config = dict(
    n_head=2,
    d_mlp=320,
    vocab_size=1626,
    rope_base=10000.0,
    rope_fraction=1.0,
    init='trunc',
    init_std_qkv=0.0322,
    optimizer='soap_variant',
    lr=0.0067,
    weight_decay=0.031,
    batch_tokens=32768,
    seq_len=256,
    doc_mask=True,
)
Each number is 128 + 32 x the weight over its row's rms, rounded and kept within 0 to 255. Layers, rows and columns count from 0. Numbers have three digits each. The size before them is the row's rms in percent of the matrix's.

# layer 2 attention output (transposed), 128x128, rms 0.202, rows 13-38, columns 0-127
118:165133165074168111105132130145194092160096146141123100186115097086166133125196099126117125137147096095173091152116135117185153116147100160078132165167143139157077121094163123101127129147100166180144182127090171132145119134141163116094086169141183140149189137076145106170180119123115141068161119113149115099141137144078150145148123142093078099207031155136105185096109144174110155119148
116:097098125112102139079140150110115164089116189126125177130083104124133158169107071163140080106146121169102044121065179104121109131093172137077116123091096140073112116181162081135120121165152136096084123138119162163143126096126133146184121147167142168138147142112148132130137134180172159168207171108059112117086148146099147073113142154130093104121167191172178125119175111088134144063138
106:071141079130136125154107134133111144143170166128140105125152156097103145094135103161068119181143128146090124146156166095185151135116148137089151186084095171113123150175081139110138109112119100139045095116119147111134101129199179088102159115125110169124108112130147115140097101177151105188114228193134091118125139149058160115175099153144097119116106147069130138168110166148038164162135
107:086148170142142104163143098135166089051154184138091116094095080183149129134075137188134128183147169139127169149153116128082156051139149156159112143055152160124101129172064068086124188134105112213135140164148134169119100126144157082129106139125138157105157119171119139089113109146091068123147082155090167159154139119120106105112144190179135172104140120170144131119158119135107120087141
105:143141100098099109144209156192142122137102175132055099105149149125128071146080087104094194195130117108096061093157144141121113150163097101069181126142102146097180104152123125090119129032096158108161132092134140162121133090184129122150171162133154119164146148115127059107072160139106190164132127145183129131095064136146160089092133143080124100144150119103115117133120125164139104128123
106:092105110119125163107141099140134138127178185128145130168139134144141116131142098157116113090093128091170172106082144120101091121132122118145120115117103141143132102165058107150153134119081096145088159183100127151189088045086171156133155129111163123185121139124174200138187177089173099172198130146130158135061103121135144076119106113131070107168104149118135122051129129032146126097168
104:105132110095104131160089207095110121195081145120151117135171127135113132074149136163134162113193133152071099116147052193165123105131166109152178178167087129110106142168087163139141105147144145129150100133070105123155137133135132097085193166098165140165152156169125141140172161138099130113117110088056142142200079137133126092068114134133139151144104078114115097106105064097152132060136
098:121129071096132122139122166122127129118149148177147170160124112099113130160126127081148076130122104096121130161147152097098094100103139122200149119097108195123078138078148111131123108118140112066115074118166169094072203155082130191108123145146193169149164037097093104105111122143095182087086072154095122081164143071034113134114099158175123154115136142108138136106110112090133134118133
098:062109091116147154115151144175151119077098116094168142114170126144143141117104157066132149106126155163101121131153125144141073161129124096076125091153130081088152132114106139115055131135176122085116143117173175100180214104109144038178204125121131057146143112109101140108168096197148120108097130165133153139065170172100053169150122140104133131108129155159116137080135157152109115136140
106:149124138133159099076099143167165103062148088092099101184094158108115127178131097126159142090131115158100080166091086113145125119099165103134184104107088086151172156116144146107089154161129125133113068185157083124160169092132175161166082142181123046134146174177108156129119148178079153126110157093091159145185085110154166083115121145131149148072148111161125154129134171165117084071130
107:123139133119132145139150137188131152232156107083111131114082064098149139131125145131105089153165122160127093043089149066103153111140126105167140111124136092132131111104103101085172111106067172146196157135154103186143172154079115171184147131128099099128095129083109139088099161169124066144139151100111171103160157074080101107148167135091159130126085179081138133128136109133190146089125
102:129106152175106061187104131129123118114096056129118122131144152166110150124149140196114129124166118206145062174156143102138108165119052136134116119113056152141123161130107142092171152126174094132108125110142143112134099188128085088204127100110182140133103113100150111132170093103141119126142124138154155087075174169146127180106117161111114148122195126076094130128086053147081149069093
105:125099119128127114143120118165150147217125094140147150155105140126144175062140151164121139119147136153077145069128036140101140133118107150130080167189131123136089114079150171088103182157150143094142117043137117181107091120150128106184085134166079172156108151098131082134101199132175102112128120105121171126091120117082098117094130172122156138128144071128096159127102187147088154118055
103:151128109101159154105143106108064109153100154133164080151116127150133126086078158177114150109123137191177168166042113165048103112086134099153086139116102149173139144179177054155129059116151168099138116145141102141175157146128101145112110169161128140127103095165100094182125154108085138130140105145183119137147121185167142128083135094095108091180184138084130138155121100105121117096202
104:122118163142162186156098141107182165147155115116062157173146134098175152156133083103142118129117158145165121141080090155152122052131135127116146084113102117155155123157168085161154095133070200118101152133113154157158160080125107150103073085181075107156100060119153089115129137106184140148187120138167178142149140170105193134135067089091162158129178105114162159138185141108095111147128
115:121139161151073136150117097131083107103123079086170146108097110194101132160092100146171109105196127104100129207169058166192097193092089117065159141172111104089159133144139098140152140130135136109160150096133116145151105080164074132123119124163051115177097059131157161139114164155159116110137159093128146119115102151060139122077184129098105187092113133085125135130114120138110152106151
112:127142152095182098125138073158129121102068085114112159104104168107131124161166158131159141163192116108121105152085164148122146121099125150144107116131147085098141185135135150176146100160110130134112157156149187155089084188156126102177116136146136150108152147110139117131122136160212185104114090136106196194081093083117079144165170152141117165122129145041109085116108054095134090159189
094:150168083163102094167122124119095092099157174133093145126159126110124061113129089141115144116138062126138148083195137121153101101131095097148128114111136084110078075152063140170105153115111126111125128099176159151165113101126138084131129046160172144174153070143120131041143121121146188178065177109083118156168098100143178096131126108168064084149088175187144149117141148131129119142131
102:153115143142132097139129110109110106127076095131149128111071123150130116153107135103156178112156097115095196175145133107122123180108152110117077127126136156140125130194092129111178131115102137127126206132160133229093118124191123115197124083107096144103172155111159106143061183125136108136100136124125155119101114159055107114172114066123077126132095090143226102129070143169132190128103
099:196118134153143086108134134136089101061101107152044110136145132176117184207175116088173160113172111137141150089164145104121088166125178123127114100158119056145137147173187156129103141085129149114156107109139189140180135139097144085131121089100131109190141078109161106123151117129148152190110089133171076123138072130120208139191107153132099123130127160175143133175144150146138153119106
097:191126123102054186163141172104151110121126120169118070077119113119129175133153093151162146116108159116146141111147215061129155101180204081054110185127115157091141152149180137158134145199121117143112131107140151168126149151151129116161170156113125081138131153079138150124121127163094100133111095158132150146103123114122203118098094188136086111139119199148154111081101102148187128114151
113:118043161170105139171172138134178129106132184135182097134123166129152109128133175123093093148073182095148130111103165151136148163079119105157046105143088133178191092125102122141133100130100123136123100104133127100114079108158180177078150096128138143185126118150124101160117183181196123172140134131099082177138118069099103106117114174150162101151135064175134091087151125134100125091164
110:098108168169167145191088152125128143151086141130144123128158140106117080197102189093139126077169117167144164136121155183141113082166091120143159096122078093148146135156122073174109148119157169145175111154151154086150117136150109118098131133120177093229095129138104067085121113113060144178173132121139092130131150149150146099118153100066093189130181086110188082100101140134139142107107
113:120119158086151158087131070134208091096102127124116118123090104126165020147090114139142154200191141155096104148151153103164159133172145135095119071112164077124101128085114061124169117100149152130144090144154111167112092147180089109166121133141129156041157129138069117107136134101144119130130124154134115072156132164109073143126112077166118142134151135137177183133136108166138076142188
102:164152112133156112143119126137142125053127101134170195236153122129116135092156141122131103152093145148169119134129111160128108137124120117123151115124128096095110107139152111097101034111171139200171109147156104161123152142166169084126123117153126157208120179131171138115077096159165117187100118202120163079134111074182173185148151075081098145104110113142099150133190133118123112108160
102:132122172122154071128100138089183095201147141108112104075123139128131115136154165151147077109100171191068123104120139076120181147098134101092124153128147110140087130213132111146102118099137190183184121108122161111126138220121152181136206082122157148095100124134079099097144148179169142139120121147141184135178138156150120147157165085168099118107063095152150104131127133137139134174110
# layer 2 attention value, 128x128, rms 0.215, rows 14-38, columns 0-127
108:185108097083071166147133160142109123159108094032183134114141188123159098147098118152098156119149197180112038138114084115167118145175123098130114148094143174173109154143085153128105133109157125168086081114068120165088128175122144134184119113116128117102125119180136151159142140184139111190117112144134125074101100076131168150138105097173104086148160108099153151165116148088119071136145
102:184139131147098131129115096109086146097130144097084143085093186122075172142120085143108168150184115164115134145166100122186125127172131091152166175099185088111122145121156055102140148102152124097109071065117099170133134115150120172065109086128167096135124133157128142134125187119175078173078105136108116124068156092076105188164155145126181144100106089157091137118164141174141195146116
105:152132079117131122175185111069127120135128081096172110072145136184175116135067150129145071106119126184134109128113152126193166121120169125146195197133119065087132138102093092123117138153118055166110120185125157120123148116123157110149164116140091132086069105080165160142145142206096100077098142109137114203143129112111141187132111150087127113123070128156080164159115113141110130086151
102:161096166144122129126091141124160111090167153063148114152114161047129075172135072132077121173152180061088097080143136112139102112094112111099138153088114110099076121148106102096195148113104188120093183107129115178154168116092157122145106202152123104152092171145108116112170134093112165089093121119137101184085160087181138129157127143146097174112159096104079150119127165135192124116156
104:134114081089160114155182115146167085184112156113151176111179137159110104158113164142035134100206118103138148157105066125096208141158104123137079085109137117091070149126098131117089153168105131107153110120139155131129140161151132061189140076086115106110101124092102123150113172171120159166085108107154152110180149135122109174097146100164140139123136090105145155164180165180135110162189
097:134124040108129037106140140154155131148189164084142127190061083159099160092158131100167140129178157111097142106136134148126098176080122098134128075196185090115107103129136177182102158151150161107083156153090074135168148104167149098163137139132141100147132148137106109117117108128148092103089126152108106117163147122108153146155101080126132175112188135158106112152156194095099201098116
098:149130105135089155082091179173075104143127174106120135101133156197087179138151100094151150125069095149077075097188110082126126059145130163167128149119123145162072117109098117171145091133105155157171129160098134140111150102089150114081103156133138132168134111093166124115086162138093158138208123137045119073136119146135180165126132140061149120128197156109118168111144115096065133112118
097:134152144164132136123075138143106093115151144135166127137106109085147160156113155134166133145089142104119091115160145135155098225130108113102114075128132127107159133129087121110098170102104103139171078120165141148097116112093147157141066120168135100092136120167105146110111203188156185147108122075161157155134131088143103122036125172139172122144193169092094076032090102115109167123059
102:160197130162107144096131133177111142136122138122124091136141074125166098181174093066180073145179130106144101151164099192161118167175076132104131129161131131168173146110125112209130155180153087135083152117129163114157187144049130147110143099144135153173153162154129111180166151167089129082177160145169195131113102107129147092130136126145093127154136173158111117164177152144143080097103
105:167141120128151131128077087216150099123133143137075068064134172135126119098153139160074123105086165128096099115133114188165120136137152116126117165177157122117166151161141168129110123098145163138154130172149163077136110176156145135178133171083078172187075083125126130143091172142110138053145104085129087124099107152080144149131079169162083117186135081150165099100133117077182101119149
095:118095127162093098175150138172140169131140074118123086126106133140092177155127140143182163153085079130091113120103125098181145125129150103114127095058072211137136105092098161091128085114066126116097084173130090153194086135141131078139143183163105096162129125177128105142142116123184103121039172135071124125095132150115126111132182147166091150142136177095158115090154092191107136146146
100:111047143094139096118141107087081126137115098138136079161089067165091164119148142125175063121126123086160150119141102191158089137216160088118155133170103074193099115143165180119107096119107187137128136108111166113123127149127172130147154177113144165105112131148176091113063142092143102134115149121165129183071118143159099136123132140153133130190077106184165075068103150105129128156126
101:107137170100133139125109207152133110135098142118147147128077117149073116162148137115148142084146148177114123163078136170075169116058131127100077133093148109142153159094131125133126134107109150154191097150111101160150161135094087106142145160125172153160176144074111077151132062180076083129120164184144057111146108149133145134146145063139120178134125117080148132054096155152195166070168
104:191158138115152148137100211149135081109119089123121146110200101121065095138124133143078119076168168124095142140103084172084099143096156139080132111124087172168115145123051134109153052157148128143144157071097172137130109203113074137111137122095156166148172109157160119199123099123109090126136137144125129192156125149147120145071163155159155122115108086156164198164151099134136127152118
103:097091123104115144101083116113181098026125150066141139088068104139208084132170117155147127129134101090068132125113089131133109130163108080153169085153134164185139100109100197114154158150126120143113121150106141155145057139118077177106164109122142109109125120197129033113103136137161127124113114113136136169119071137123124107107152105137142171171098164080172094170114140104113190146138
105:086119073132117179148106054133118178131120068128165049115156102083161099127174095095089222143094082139129157128141121120153103133120124105123118135139101166178172120170148118112100141089109172127168171106082113129127082106109126112147075123148067091138145124119100142137102064141134139110144160130081148182145170102103132166159102097102124101176063153133108119117128179173113170182066
093:128140090163163170132153145069122167160117207050096134129117133106108086185149198151043091084156109133101108103145145078110124156168144150128134166147122132125131123118125102140141074123154090127120170120081095167189149129178119137070124133150134087101046145120128147100151139164144146108138088070141133089173121033148096141126141184140105141135181115150128149144142158175097160159130
102:104157138119118129121102132061156120119141200122139059123083143084173091083158056149113115079162123105083157201144080112159165143172162100129167168067135150199153088148117124137097149105078165163097094158112108093093062107168146139139134142118121140061138168118122160097158143111147118071071138121110154186157100159154098131131073148098101098129120136128146118127107110174178152144101
094:086145090154088117106085118105089141168094148146143084123142175084105073139151170110069133140117132112135151107093150117128131136119107163074126145125135153186095107132107097102092061132144116154107129102151160126140104120166112117131066154127233115148114139175123146114161135139122195102158153164092150171151056098183137055099113208128057152073147156095111160126140120166103131094173
097:164080113104081109107092120129086104154167168117143099138131200120151106047077169168116169135131108160065103104112106072132150155187074109026104120045140102128129125144116126158121123120238129108125148106133159069109148137144117122133172141088097101126122153137143113085131129153128108081114146128119124181143147108133138102173085117156130123088155166101099183138143080087171109120117
110:138123134141101136106215095188120139130088155106179160094099114167115123078144140152110083108140102156142144098168136137107165165146109119143145079083119096176078168101136066100144150127104158148081085051123130055157137114072125187135158156117139156090120124123095155143139115183121140179097117104132075122121117126110092173088151139077133118109118080082107136194134160127139109232113
102:148191116155131124116143161194130079119158171057121123091154114134043050143145169112132079103125121092136081122190166114134122193065129169158119082161112205122118153107099132094081151100144133141180098141085129119128123118099099117114140125137123125064114178091119130160142105106181133084070131164155118140108172157143169064099186133138112135099091161098124154165121125125163153092131
111:133118134095153106106121151145133135107147065134166091074155114089146100087172125183114177101113119116159065153151141094162131114109142087131123186104141082100180083162132093117162128094110071209133149157133100140044171105095073093133154121121098127114082100161101171142212098155124112101138095134162183130081144132121134147093112101107110166135164092187150123101060094191136139125129
097:103093083113156095087119107125078163103141135118113121148095120111123143214159114173108117197134082125103153064115100150141155151131109152128164112130099125083180149072133059165084112138095102232148192108162110153107141203167115124134088106138155189086112133108116130149098097153139083188174178114121110130173120095168153111083130188109124158117151107142141077133106109110144098135130
098:137068129160116129081163134152093169062098130115087120103081152167098130115148194138112142063167147179153078159152177128111104146114115120121102122131129093124147072094152070115091139100158168127149158196169143111154107163191159127214115153129147144100174145126142218128198109137135137098148083110167121174152163085078171108131081128127102115123077140138131118126145104139157157118079